Weights of a small transformer language model: width 256, biases.
Each number is 50 + 12 x the weight over its row's rms, rounded and kept within 0 to 99. Layers, rows and columns count from 0. The size before them is the row's rms in percent of the matrix's.

# up: layer 6 MLP up, 1024x256, rms 0.0942, rows 237-271, columns 192-255
# down: layer 6 MLP down (transposed), 1024x256, rms 0.0908, rows 237-271, columns 192-255
# gate: layer 6 MLP gate, 1024x256, rms 0.0961, rows 238-272, columns 192-255
up237 103:48 52 67 76 43 53 27 50 44 32 49 23 59 43 22 53 44 52 39 43 38 39 42 53 46 55 52 54 55 66 46 44 36 39 60 44 35 20 54 11 47 41 67 37 50 42 71 39 63 57 51 50 48 59 56 53 38 43 49 55 24 44 46 66
down237 104:19 47 41 41 57 56 51 61 65 34 56 63 52 35 52 42 38 57 57 56 44 50 58 62 57 50 26 41 45 57 56 52 55 42 55 56 51 42 54 53 59 35 57 67 74 42 37 22 55 71 53 66 74 45 69 53 58 49 52 50 69 24 58 45
gate238 102:39 46 34 52 58 40 59 54 52 39 55 35 45 30 54 34 31 56 60 44 35 57 49 49 45 49 39 52 82 50 45 30 48 42 31 57 34 53 34 50 58 52 61 43 36 58 43 54 76 52 54 42 54 57 58 43 61 24 42 57 56 46 24 59
up238 106:54 46 58 63 45 70 57 56 75 56 39 45 33 57 53 59 49 30 56 46 54 42 59 54 57 55 37 30 70 49 60 44 78 44 42 29 58 36 36 56 54 44 53 67 14 44 45 64 60 35 70 40 69 55 43 59 34 68 53 37 41 37 57 48
down238 104:45 63 43 69 29 39 51 53 39 75 73 54 66 44 46 76 60 33 58 47 45 26 62 52 67 46 49 45 52 46 43 49 50 43 67 35 67 43 45 57 48 54 44 53 23 31 75 77 30 42 62 50 70 55 60 27 37 49 59 53 66 33 40 46
gate239 106:45 58 34 65 54 47 35 50 57 57 69 47 45 54 44 59 48 50 40 56 52 38 60 25 44 49 39 51 59 70 53 47 53 52 55 40 46 54 48 27 49 22 51 76 64 45 56 62 69 49 49 74 70 46 42 54 34 18 50 52 34 45 57 51
up239 100:47 48 49 45 40 57 45 28 61 45 42 37 64 52 63 45 41 53 68 55 38 62 59 39 35 46 51 51 56 50 46 32 56 58 68 38 57 45 58 54 36 53 43 55 53 44 62 34 30 35 69 23 45 52 64 27 49 54 50 41 38 37 40 49
down239 100:44 42 53 44 80 81 72 46 42 61 26 59 54 57 70 43 48 50 50 47 37 43 66 47 53 42 46 42 20 21 64 39 48 64 74 53 62 56 45 52 47 59 42 90 36 40 38 37 39 49 46 54 44 66 63 47 71 64 54 55 71 43 57 56
gate240 097:32 40 47 45 67 38 26 52 55 50 45 32 53 49 63 33 45 67 60 54 53 55 39 46 36 54 73 54 42 62 36 54 22 37 66 67 65 60 26 65 61 49 46 65 46 32 61 43 56 50 80 47 45 59 47 73 77 34 45 51 64 47 65 38
up240 091:41 65 36 45 37 54 53 37 45 30 69 65 59 45 49 41 55 41 58 61 37 54 39 59 59 50 19 45 65 50 50 67 48 65 54 41 28 64 42 35 32 67 56 62 35 71 48 61 12 61 22 42 63 39 56 36 54 54 59 60 31 55 38 63
down240 095:34 54 45 49 44 42 55 28 41 59 48 50 63 47 69 51 66 50 60 48 59 58 54 33 44 36 58 44 58 57 28 28 28 49 49 72 74 60 19 56 70 55 55 60 57 49 55 41 60 39 45 50 53 62 40 44 73 59 27 46 57 44 41 44
gate241 099:39 55 27 31 55 49 45 60 35 54 68 42 55 40 49 46 53 46 81 41 52 43 44 61 29 52 37 61 53 46 34 65 38 46 66 64 43 58 54 83 48 49 33 60 50 44 64 48 66 50 41 62 37 46 51 61 53 49 55 53 56 58 64 58
up241 095:39 60 55 66 52 31 47 34 61 17 51 27 39 55 70 29 67 37 33 52 46 43 53 29 70 46 56 54 68 48 47 54 39 39 55 52 57 74 34 56 53 54 56 70 54 36 49 62 58 51 46 51 53 35 60 57 54 50 54 53 35 67 49 66
down241 095:41 67 45 58 38 57 33 41 31 38 42 44 68 43 55 53 36 71 54 24 32 51 42 73 50 51 49 50 50 27 57 66 15 49 42 53 36 50 29 60 54 39 39 61 42 51 52 50 44 56 34 50 64 47 31 47 50 54 49 59 51 54 66 56
gate242 100:43 54 47 68 49 29 23 43 40 33 47 43 63 53 51 69 62 61 48 49 39 64 23 53 56 45 51 51 44 49 49 82 65 38 49 45 34 54 35 71 66 32 47 42 59 39 70 81 51 73 55 47 67 48 60 47 50 43 52 68 68 47 40 64
up242 101:48 55 46 46 55 45 40 51 38 45 40 36 58 40 52 63 73 49 59 67 49 48 64 56 42 56 43 68 31 54 60 44 64 74 73 45 63 38 36 49 50 66 31 55 68 57 54 60 40 57 39 49 49 35 52 35 58 45 63 53 62 40 44 65
down242 099:42 51 65 65 55 58 59 44 45 48 32 33 67 59 38 77 44 45 39 58 41 58 44 45 63 47 35 55 32 55 63 54 56 36 44 58 47 42 46 41 58 39 27 44 64 51 69 43 50 40 49 53 59 37 64 52 66 35 34 23 42 34 59 60
gate243 099:55 33 43 35 58 79 38 60 27 48 56 24 74 43 40 56 44 43 58 50 52 50 43 52 43 23 41 66 41 66 63 64 25 66 54 53 58 51 47 43 54 37 29 64 52 61 35 63 68 59 62 52 43 59 48 54 51 42 47 37 45 70 44 54
up243 097:49 41 55 47 30 45 42 49 41 51 46 58 48 56 37 55 49 48 44 49 38 58 57 54 58 56 40 65 50 25 44 44 40 31 75 61 56 70 71 62 48 56 49 30 48 52 38 50 33 55 60 61 54 67 42 66 49 60 55 55 26 74 51 40
down243 097:65 46 60 44 38 63 60 58 50 47 49 57 44 63 48 32 67 37 53 60 50 37 48 28 46 44 38 43 36 42 61 36 47 57 29 54 48 67 33 51 41 52 72 49 47 61 52 39 53 30 60 46 71 37 60 37 32 48 55 67 44 35 62 59
gate244 101:76 50 51 38 50 61 61 40 42 48 37 25 75 54 51 47 25 52 39 39 51 54 43 51 39 67 56 53 33 47 33 53 55 60 42 55 22 68 28 54 52 45 44 68 50 14 58 76 52 53 59 61 60 35 41 52 29 28 53 43 61 53 29 51
up244 107:48 62 66 56 42 48 36 42 62 54 36 41 51 42 61 65 57 49 46 46 65 51 39 47 71 47 54 29 37 46 53 59 60 42 68 54 56 42 53 59 33 42 38 64 63 34 62 43 63 38 38 45 52 49 48 47 41 73 45 46 69 59 48 45
down244 103:36 48 60 54 60 37 29 60 65 59 56 42 41 41 66 52 54 63 31 64 54 65 51 46 60 51 53 60 55 56 38 41 39 67 45 51 55 45 53 45 39 55 48 54 48 72 43 33 51 41 40 59 44 72 77 65 57 42 47 51 34 59 50 63
gate245 105:83 34 17 45 56 40 56 54 63 52 48 43 77 39 36 42 29 47 62 42 60 50 35 58 47 50 54 53 37 49 51 56 44 44 56 67 34 61 48 52 45 58 76 44 60 27 46 61 53 42 33 39 59 39 49 55 51 53 50 50 54 51 63 52
up245 103:65 32 41 50 46 41 57 67 51 55 37 45 42 64 67 43 43 52 50 58 62 65 21 89 42 69 22 62 27 54 40 42 65 40 51 59 68 59 39 74 40 44 69 68 45 59 44 29 29 36 31 39 66 24 49 51 43 66 55 34 42 42 55 72
down245 103:62 44 39 55 56 56 52 47 51 45 57 35 49 21 45 32 43 54 58 61 56 52 41 40 45 76 44 66 54 58 48 63 43 39 25 32 43 52 57 52 27 64 45 42 68 32 53 49 58 44 59 53 46 69 62 45 51 34 75 33 44 42 31 51
gate246 104:44 51 36 52 56 31 37 49 71 54 46 45 42 68 51 52 50 81 66 48 25 60 37 62 46 18 65 31 53 60 49 50 21 41 61 63 55 52 43 65 66 46 54 55 49 48 51 67 51 27 37 68 50 49 59 50 59 71 56 37 44 78 42 49
up246 100:70 60 57 60 16 46 70 63 63 55 62 63 54 55 48 50 21 39 63 61 64 41 46 28 27 50 64 42 49 37 51 58 41 52 63 56 60 42 48 47 52 49 44 48 39 37 42 54 47 56 41 30 60 48 48 70 52 41 47 45 60 46 49 38
down246 102:43 35 38 51 53 51 48 55 58 53 54 48 64 68 31 55 69 54 53 75 59 45 48 43 62 52 46 39 34 44 43 58 44 42 46 38 67 22 61 69 62 48 42 49 46 55 53 58 53 34 57 71 61 71 39 32 46 40 38 47 49 50 35 42
gate247 098:51 40 67 44 31 42 47 48 58 32 70 34 36 41 55 47 45 46 44 52 65 61 24 53 48 61 50 49 69 51 49 43 55 38 59 53 59 70 24 54 32 57 30 57 57 49 77 41 61 36 57 56 72 65 35 69 53 30 57 51 45 44 59 65
up247 094:51 38 54 52 38 48 61 31 39 44 53 61 48 50 34 40 45 45 49 26 34 58 61 44 57 44 45 43 51 66 85 62 49 16 58 58 53 34 38 47 62 62 63 47 62 48 49 64 49 44 59 70 56 48 71 57 55 37 55 43 50 28 46 53
down247 096:41 44 46 42 56 70 33 38 47 40 44 70 52 57 59 62 53 60 59 61 59 34 52 55 36 44 40 57 60 28 55 47 56 50 56 55 28 39 46 58 56 35 57 60 40 67 41 53 44 34 34 60 65 34 45 57 53 64 47 37 60 43 56 50
gate248 106:50 33 44 63 35 64 48 49 35 54 33 56 35 26 59 27 64 45 38 40 28 58 46 52 49 39 51 60 43 69 72 56 42 36 59 51 45 34 29 49 38 47 57 54 48 61 66 50 41 55 49 39 60 43 55 52 41 73 54 67 47 46 82 47
up248 103:31 57 53 30 35 40 37 42 45 41 74 50 44 62 63 66 54 13 35 57 51 53 49 11 48 38 16 56 56 44 67 43 43 62 50 26 31 43 58 59 33 44 64 41 33 49 54 50 45 57 71 49 43 38 46 40 38 59 51 66 37 62 49 53
down248 103:86 70 32 62 63 55 54 25 58 42 64 43 41 57 55 45 56 49 28 53 55 29 38 44 51 35 43 51 42 57 66 44 44 35 72 58 38 43 53 55 53 31 56 53 59 43 64 60 62 56 16 49 42 28 48 44 49 45 39 45 45 38 65 38
gate249 108:57 58 51 69 40 61 45 20 54 24 61 36 47 36 51 36 35 72 42 57 30 29 33 34 46 63 49 74 51 62 49 42 51 41 58 36 51 58 33 35 55 56 45 63 49 50 65 51 50 29 35 54 48 65 24 57 57 70 76 54 67 55 46 71
up249 111:54 55 42 62 50 40 39 50 46 60 57 51 43 28 39 64 68 42 53 51 54 40 55 59 45 48 69 40 47 48 49 44 55 41 43 55 51 49 41 43 51 47 41 57 42 39 34 59 60 51 49 45 49 47 65 67 56 44 42 54 65 48 39 36
down249 108:60 46 59 59 49 52 75 68 72 55 52 61 32 50 72 54 46 48 47 47 39 42 51 36 62 31 32 58 57 59 63 65 33 45 37 31 52 28 59 34 57 31 49 35 52 43 39 62 69 47 39 43 47 47 56 26 55 45 62 49 65 52 25 36
gate250 100:55 47 51 38 48 52 52 51 32 48 61 49 74 42 26 43 56 71 59 51 44 45 31 50 51 60 17 74 33 60 45 36 52 32 63 57 50 58 50 63 46 63 47 71 44 36 34 51 14 77 58 61 66 55 60 59 59 30 50 48 31 52 61 47
up250 101:47 58 47 63 39 56 27 57 39 30 45 30 54 36 42 44 41 44 33 54 47 60 33 72 50 38 59 56 50 52 46 28 40 45 62 65 52 57 52 39 45 50 69 31 29 48 43 34 42 40 54 49 56 29 53 59 51 59 69 64 46 65 40 64
down250 101:44 52 68 34 51 50 59 53 71 43 51 32 33 51 30 47 59 84 31 43 64 55 43 54 62 22 46 43 65 41 42 35 46 26 84 40 43 42 37 63 61 61 46 66 61 47 69 41 54 68 50 44 52 29 52 58 56 68 57 62 33 37 49 54
gate251 103:38 48 37 32 45 75 41 55 40 25 45 52 51 26 31 43 41 65 57 46 32 50 41 72 43 60 56 58 52 38 39 61 45 21 49 80 47 78 51 64 51 48 19 66 39 25 46 40 49 47 40 33 48 58 40 49 64 35 31 55 68 75 53 44
up251 098:40 59 55 58 55 38 60 61 48 64 61 58 14 54 54 73 50 30 50 49 75 59 54 29 42 47 42 29 59 45 65 54 40 35 46 50 47 26 56 45 53 64 56 67 56 48 41 36 51 56 57 65 54 46 62 50 53 69 52 49 48 28 58 61
down251 099:66 60 57 56 49 33 43 38 40 71 46 44 56 49 77 56 45 43 55 45 35 59 44 58 36 63 28 44 56 43 54 35 57 31 42 54 46 49 32 67 66 62 46 61 69 36 33 59 54 59 49 56 39 41 31 46 58 62 49 59 61 41 43 69
gate252 095:55 47 52 44 32 30 66 56 32 66 48 48 61 46 53 51 40 45 39 51 59 48 45 50 53 58 48 61 52 41 41 22 41 44 74 53 38 70 58 56 40 42 58 72 45 66 57 58 42 49 73 41 24 49 33 47 51 42 56 60 63 24 35 52
up252 101:56 55 35 45 44 52 24 59 25 52 48 65 53 39 43 60 40 58 66 46 51 61 59 54 49 55 12 62 59 42 20 43 27 62 57 61 30 69 64 41 30 71 58 48 51 61 48 42 38 63 30 47 46 54 41 59 47 52 37 64 66 47 35 41
down252 092:53 48 40 57 42 51 34 52 40 69 63 39 46 50 56 36 43 41 26 57 70 42 66 36 53 50 35 57 56 43 48 53 58 62 75 66 37 56 61 41 50 61 52 54 66 62 62 60 52 50 46 48 42 55 31 57 59 50 49 62 54 12 46 41
gate253 101:45 29 51 22 32 41 60 43 48 48 54 31 59 36 63 39 30 51 28 64 32 32 41 52 30 38 47 53 53 56 45 72 53 28 31 45 25 42 36 52 45 52 49 52 50 37 65 66 44 56 41 57 42 39 66 56 60 36 53 72 64 44 40 68
up253 102:65 58 50 58 56 48 59 54 66 61 46 17 51 35 58 40 45 60 37 51 41 61 47 56 39 48 45 48 35 51 33 65 54 32 37 44 51 39 52 63 69 33 43 62 67 48 29 34 53 56 49 49 62 48 61 58 74 67 52 58 52 45 53 53
down253 103:43 55 67 63 36 42 57 44 64 64 41 44 59 53 46 34 61 41 64 68 58 45 67 59 45 32 70 42 22 50 25 51 66 53 44 46 37 34 49 44 48 61 44 72 80 26 21 56 57 59 40 33 68 60 39 60 40 72 41 63 43 42 31 49
gate254 091:36 59 43 37 72 48 57 18 48 68 33 56 59 41 63 78 58 53 57 57 46 40 40 37 50 48 49 55 58 92 44 46 56 37 74 38 43 46 59 76 46 54 32 58 62 49 44 49 54 63 55 68 42 59 56 44 59 42 38 44 55 62 59 65
up254 099:38 64 53 43 47 52 84 45 60 46 50 49 61 61 59 52 46 44 57 51 40 44 77 47 54 71 56 42 44 63 58 46 65 56 56 69 41 28 30 46 42 61 52 48 58 54 49 72 39 52 69 24 45 58 31 46 42 41 30 36 45 39 27 65
down254 099:53 55 52 59 43 53 78 46 67 44 43 53 57 48 57 37 67 51 40 61 57 29 65 53 43 39 29 49 36 32 61 41 52 38 58 72 29 29 46 31 40 73 74 54 38 68 53 72 47 57 69 60 54 38 54 27 57 47 72 47 50 41 55 22
gate255 101:57 56 44 33 68 35 46 53 62 32 37 30 41 24 57 33 55 46 63 71 49 25 49 30 59 48 42 49 63 35 45 47 30 40 44 41 34 31 43 42 52 22 50 50 53 56 75 57 53 54 64 45 58 29 30 49 63 48 58 51 69 49 63 53
up255 099:52 42 50 55 61 62 55 25 62 55 51 43 43 46 51 32 63 53 36 55 60 53 42 34 56 55 52 53 55 66 63 30 50 48 29 52 71 62 40 62 58 54 31 63 44 52 28 57 58 61 46 67 43 73 38 43 59 70 34 31 67 48 61 76
down255 100:44 70 56 49 31 53 42 61 47 56 45 49 57 52 58 45 56 25 63 39 44 48 60 52 58 51 51 59 43 73 56 60 57 46 49 62 58 49 50 45 61 43 40 35 54 53 40 70 52 62 45 54 55 69 44 48 48 33 32 43 61 34 44 56
gate256 096:53 46 52 61 57 50 50 53 50 42 64 37 47 29 29 30 64 40 70 65 52 54 43 42 37 69 35 70 73 77 49 33 30 43 54 50 39 43 44 48 48 57 45 48 46 40 54 46 49 61 54 32 55 32 62 39 72 60 26 47 29 74 47 50
up256 099:39 37 48 53 29 58 30 34 57 48 64 52 44 54 44 58 37 47 38 60 39 37 32 60 32 35 60 42 46 42 40 46 58 50 39 48 35 59 49 39 44 72 62 47 51 73 57 46 60 26 30 67 59 69 38 66 30 50 44 32 78 54 44 35
down256 097:62 13 48 41 57 24 48 41 60 25 43 59 48 35 43 49 58 51 53 56 47 46 50 34 64 62 45 65 28 68 45 41 42 55 49 44 39 39 14 50 56 63 49 79 52 41 51 51 41 40 62 41 51 61 61 53 53 57 47 46 29 59 53 71
gate257 098:32 33 35 35 74 47 50 43 49 63 47 58 62 63 54 25 57 61 47 51 59 56 44 58 68 64 62 64 31 68 54 47 31 47 59 79 71 70 60 30 59 45 51 33 47 33 40 67 51 53 51 69 63 46 64 48 42 57 49 47 51 56 59 51
up257 102:55 53 44 42 67 43 33 44 48 60 82 64 46 68 79 55 40 49 63 51 46 44 67 32 46 58 40 47 24 50 61 36 56 71 73 56 26 64 55 46 62 51 32 57 51 71 62 29 66 48 44 43 54 47 56 37 41 43 51 46 44 52 39 63
down257 101:34 61 68 49 48 38 48 34 62 39 45 33 49 48 65 38 57 52 45 67 55 38 56 64 46 66 43 37 47 48 38 50 49 65 46 41 62 38 45 40 55 48 41 56 54 59 54 49 56 28 50 54 43 65 57 31 48 51 46 42 46 34 59 50
gate258 102:49 63 48 43 44 33 62 46 53 51 53 43 65 53 53 44 41 50 53 59 54 60 27 63 43 48 54 73 53 52 47 36 27 53 25 72 53 64 57 54 60 40 39 47 27 41 41 71 70 49 31 56 53 32 58 52 56 60 29 61 78 35 45 65
up258 101:60 46 41 51 37 55 27 67 47 41 63 42 32 41 37 58 51 50 27 35 21 39 70 42 42 54 61 52 42 66 54 59 71 44 34 62 34 60 53 30 51 55 51 55 40 50 64 63 60 54 53 51 33 37 37 36 40 46 52 38 46 61 40 42
down258 101:37 53 62 60 56 60 58 52 54 47 57 72 38 48 37 49 35 59 35 52 40 44 31 53 23 32 61 53 62 28 35 69 59 45 20 67 31 55 53 45 56 42 68 45 53 58 44 60 39 57 45 55 43 57 44 63 58 55 37 60 32 43 72 48
gate259 104:68 50 38 33 55 31 74 27 68 56 45 49 40 61 73 60 23 58 58 42 55 46 45 36 35 53 61 48 41 67 53 69 48 44 51 79 37 59 38 51 43 36 44 55 44 59 52 45 46 46 43 50 34 37 52 49 37 53 59 54 43 43 54 67
up259 102:46 52 45 57 59 27 58 56 61 54 31 58 31 67 28 71 50 62 63 51 45 44 44 62 25 79 44 46 35 30 29 63 77 42 46 51 49 50 53 47 42 29 52 69 42 49 36 30 47 52 41 48 41 65 50 42 54 62 51 56 58 64 55 62
down259 104:51 45 55 47 59 78 47 36 56 41 69 66 51 52 42 48 70 70 44 71 61 47 71 57 52 53 48 45 45 41 60 41 57 57 58 42 69 46 66 36 45 57 43 45 24 45 63 67 46 60 60 53 59 45 49 40 61 47 42 37 47 35 46 57
gate260 097:48 58 59 32 46 54 43 48 37 28 52 40 50 66 50 53 43 60 36 50 57 62 40 63 50 43 30 41 53 50 44 45 41 30 58 47 43 52 39 42 57 66 43 42 52 60 49 33 43 49 34 50 57 64 34 48 40 76 64 65 47 42 54 51
up260 098:59 61 27 44 63 54 63 73 32 52 80 70 51 20 53 49 32 38 31 46 54 56 32 67 56 60 52 46 63 48 32 49 51 45 55 55 62 48 37 63 62 48 41 35 26 69 47 56 47 50 33 41 47 46 63 52 53 42 73 63 39 64 38 83
down260 102:77 49 49 40 42 54 48 50 56 29 37 56 53 60 49 50 39 50 53 73 50 42 68 40 38 36 67 49 70 51 60 48 25 70 65 55 39 47 61 44 55 49 68 47 59 45 52 48 46 49 67 44 20 35 40 48 52 55 52 53 44 55 57 53
gate261 093:59 42 55 46 69 35 43 44 46 43 25 52 51 49 63 62 27 66 56 59 54 50 35 66 38 49 33 69 44 44 56 27 45 33 44 59 32 54 23 78 53 58 46 43 56 46 40 64 60 60 72 51 42 33 33 64 49 53 68 55 59 39 42 62
up261 089:62 36 43 46 64 50 40 64 50 57 47 54 54 38 44 65 34 62 59 52 41 32 38 65 35 31 61 60 31 63 55 40 70 48 36 55 54 57 23 51 67 53 60 56 50 52 23 73 69 56 49 59 57 48 40 72 68 43 43 51 35 30 58 72
down261 094:43 53 72 64 23 46 55 53 51 71 27 47 36 47 33 47 31 69 31 67 47 68 47 46 45 42 43 55 26 64 43 44 52 48 59 46 54 53 62 42 60 43 52 51 73 42 46 44 65 54 37 57 45 55 39 39 60 48 32 52 63 52 54 44
gate262 100:51 53 36 53 47 59 62 51 47 62 40 18 67 64 55 38 40 46 52 62 67 55 55 42 36 52 36 66 56 52 55 38 39 44 35 60 32 54 30 60 22 70 41 52 63 37 64 42 56 65 47 40 59 42 58 51 56 51 54 63 46 53 45 61
up262 094:62 27 42 52 61 49 30 44 58 51 50 33 37 67 61 32 55 34 60 70 65 51 79 51 66 56 73 56 64 65 67 34 66 48 62 51 59 50 51 39 38 63 41 60 54 60 67 72 50 40 32 49 62 22 43 51 44 45 33 44 33 55 52 51
down262 095:31 60 41 58 39 49 41 41 62 65 56 32 52 73 42 56 38 53 55 53 45 73 63 50 42 45 60 48 37 41 41 44 47 34 60 39 32 66 59 54 60 55 65 47 59 34 52 46 64 45 50 43 53 45 69 35 39 21 34 49 44 45 46 13
gate263 097:66 60 57 47 53 68 72 38 32 27 70 47 64 46 49 42 26 47 59 52 27 41 48 46 40 43 43 56 42 61 40 63 47 50 39 54 56 36 54 37 65 62 53 60 49 62 43 33 51 61 52 63 53 56 16 51 77 52 70 49 35 69 51 66
up263 098:44 57 57 53 51 43 43 52 34 39 55 49 65 53 46 51 26 43 40 55 27 34 53 75 47 39 46 38 38 56 49 50 68 54 29 51 48 39 64 57 71 43 74 50 57 45 35 42 68 36 32 66 55 61 37 24 51 47 63 47 52 54 56 44
down263 102:53 57 38 64 61 31 54 66 76 65 54 50 24 48 47 32 56 45 43 46 59 25 57 70 30 49 70 43 54 65 51 49 51 60 43 46 53 46 58 54 54 45 67 40 72 34 32 41 67 61 54 31 37 67 43 43 78 39 32 59 60 40 57 27
gate264 102:37 56 33 32 56 39 68 42 53 44 53 76 47 45 49 26 67 53 60 28 60 56 41 51 43 57 47 74 56 52 43 56 64 60 72 60 48 75 53 30 54 46 37 42 33 39 36 59 33 44 62 50 44 43 47 38 56 66 67 48 44 63 52 59
up264 104:46 64 59 54 41 45 42 44 63 43 64 49 54 70 51 38 54 51 50 57 58 49 53 45 54 20 52 54 60 46 55 48 74 58 54 60 45 46 70 57 30 47 23 60 54 71 44 47 58 54 56 54 51 66 42 47 58 63 40 55 58 63 72 31
down264 101:78 59 72 67 30 50 41 60 45 49 50 71 40 71 55 39 51 60 66 47 60 58 45 34 33 30 66 41 49 58 65 51 43 56 68 28 47 53 44 32 40 54 41 46 60 71 44 64 49 39 37 57 49 45 54 65 67 55 53 42 59 39 60 30
gate265 102:52 36 52 47 61 68 82 33 55 46 49 57 39 50 54 44 64 32 56 39 57 54 33 76 69 81 57 42 50 54 47 60 79 46 32 62 67 72 47 65 53 29 43 45 58 19 35 72 51 52 65 64 63 58 60 63 41 40 65 54 48 47 42 56
up265 104:47 70 48 45 47 32 65 44 44 60 62 35 34 43 46 58 60 59 60 15 55 53 38 57 49 54 58 45 44 23 50 26 60 51 64 37 45 52 39 43 65 42 68 43 60 46 29 42 38 49 76 56 54 72 55 81 21 31 63 47 35 48 54 63
down265 104:71 56 50 36 37 58 55 42 68 49 42 58 37 51 28 61 65 43 56 44 52 44 61 46 60 42 37 26 49 26 66 44 48 56 37 55 53 35 59 71 63 62 47 50 56 56 26 66 60 51 50 32 45 43 53 34 43 53 66 55 50 48 35 58
gate266 093:46 52 53 54 67 73 45 44 15 63 35 44 54 63 57 45 48 58 46 53 57 44 56 55 57 43 47 71 58 49 72 44 61 26 54 52 31 54 61 57 54 52 43 49 30 47 27 39 50 63 65 60 39 61 39 45 46 48 43 57 38 42 39 56
up266 094:34 29 49 51 33 73 63 57 57 50 57 51 48 48 34 37 58 49 44 48 54 51 68 54 49 38 43 64 42 47 45 51 46 54 35 39 41 48 65 57 47 51 60 72 49 36 64 47 60 58 54 49 51 36 47 39 53 44 60 60 74 36 42 49
down266 097:43 39 63 58 54 48 63 48 40 62 34 41 35 63 67 54 51 62 45 48 48 47 49 53 49 65 71 57 74 56 60 40 41 28 41 65 48 54 76 64 53 44 50 44 48 85 49 55 52 52 47 62 32 49 51 59 42 49 44 60 39 67 55 44
gate267 101:29 26 39 59 72 49 34 59 47 22 38 39 78 65 49 15 50 48 40 59 57 55 30 48 62 53 57 44 57 53 27 63 43 46 57 40 38 43 41 46 52 47 47 68 38 39 57 51 56 51 50 54 67 47 62 50 50 40 49 53 56 61 58 51
up267 099:37 58 52 42 42 44 33 53 38 42 72 54 40 38 53 59 59 47 56 59 64 59 53 34 27 51 64 47 40 53 51 25 55 55 34 70 31 47 45 26 43 36 51 54 58 64 44 55 67 56 47 85 56 56 51 53 35 40 42 67 55 48 46 62
down267 099:64 46 36 63 56 66 65 53 47 40 66 58 47 65 41 31 44 51 32 56 47 72 57 43 58 50 56 37 46 45 46 47 43 25 56 47 52 50 43 47 41 41 61 35 42 48 47 55 56 65 45 53 63 49 41 53 40 64 42 71 62 26 50 59
gate268 103:46 42 54 44 52 49 54 27 46 47 71 49 58 50 60 69 52 59 78 37 51 45 41 44 44 52 50 58 31 39 52 59 53 60 39 58 41 50 56 51 36 55 59 71 41 59 66 38 49 54 41 47 44 51 48 31 43 37 62 52 82 52 53 76
up268 110:75 59 61 56 68 51 50 43 58 49 29 42 44 43 59 51 39 48 69 20 55 48 51 36 46 49 69 51 55 48 59 36 48 52 25 56 55 42 47 62 61 36 57 56 66 37 67 13 54 34 52 51 58 33 42 36 73 72 61 54 67 50 43 62
down268 104:63 43 58 51 52 41 36 48 72 61 44 42 41 45 32 57 27 43 51 46 32 46 68 44 72 46 42 32 71 60 56 64 82 56 44 45 42 29 58 39 41 51 57 62 48 44 50 32 19 65 43 31 43 33 65 44 49 60 59 59 86 44 57 39
gate269 100:57 62 43 58 50 65 58 34 37 36 66 47 46 42 78 17 59 49 58 66 59 51 39 44 51 55 44 75 50 68 42 41 35 49 48 52 48 58 40 46 52 48 64 52 54 68 47 37 45 43 42 77 48 59 61 43 43 60 46 62 58 59 18 52
up269 100:35 37 34 57 54 36 45 52 64 63 33 53 60 67 49 58 45 60 31 50 65 46 62 47 69 64 59 20 33 39 38 45 57 51 43 68 35 51 50 60 53 48 58 70 24 19 34 41 62 55 46 44 46 45 48 41 56 58 49 73 36 64 49 66
down269 101:44 37 59 46 59 52 32 49 55 39 39 52 55 37 52 56 59 65 54 54 51 55 37 51 56 69 56 33 50 74 43 31 53 46 56 37 59 40 70 51 54 55 38 61 50 53 41 47 45 52 32 60 59 42 43 55 40 68 53 50 42 37 59 33
gate270 092:52 41 48 48 68 62 58 55 54 45 62 61 46 36 59 46 58 53 68 31 64 36 60 56 33 58 58 56 28 55 49 44 22 59 60 44 34 63 54 25 36 41 52 52 63 40 62 49 46 63 46 60 43 47 46 32 52 42 45 67 53 59 27 73
up270 098:49 66 42 31 54 39 63 28 57 55 47 41 77 60 43 51 40 68 47 60 61 51 52 53 46 44 58 64 48 49 49 46 40 50 34 32 56 54 52 56 43 53 55 62 34 28 50 46 50 64 61 30 43 70 46 45 71 25 43 48 74 40 55 47
down270 094:52 27 66 56 45 61 56 56 68 69 50 25 61 32 51 57 60 47 44 71 56 35 46 64 57 51 61 37 50 75 37 39 56 54 49 44 47 64 30 28 68 49 55 51 51 52 52 47 39 71 34 61 37 35 60 69 44 38 46 62 35 24 41 56
gate271 108:54 47 38 31 63 41 40 23 54 49 66 58 50 52 74 43 56 53 60 44 30 40 30 52 50 43 41 44 35 68 45 53 37 43 61 30 39 60 40 49 63 48 39 52 57 35 47 75 48 56 52 52 33 31 56 50 54 45 47 83 57 69 48 60
up271 109:76 47 53 44 64 36 32 58 42 53 61 61 54 46 41 35 54 51 47 60 67 49 41 58 40 53 39 61 56 42 47 31 37 44 50 47 52 61 58 45 72 36 48 53 32 42 61 41 26 28 45 54 35 18 45 27 42 45 57 52 37 60 60 40
down271 103:87 62 57 50 52 59 54 65 57 56 45 26 21 43 28 67 38 46 28 41 42 46 43 46 63 57 45 45 38 57 53 67 31 48 46 45 30 43 59 36 47 56 52 42 35 63 45 52 53 44 52 59 42 49 63 53 48 69 64 48 43 49 53 53
gate272 098:62 37 32 51 47 41 39 49 38 42 44 50 62 67 47 35 59 43 47 59 55 56 45 47 52 64 58 55 65 76 57 41 33 40 50 67 28 68 46 77 40 65 41 60 39 33 47 50 31 48 41 55 62 41 33 76 51 59 33 50 55 45 35 64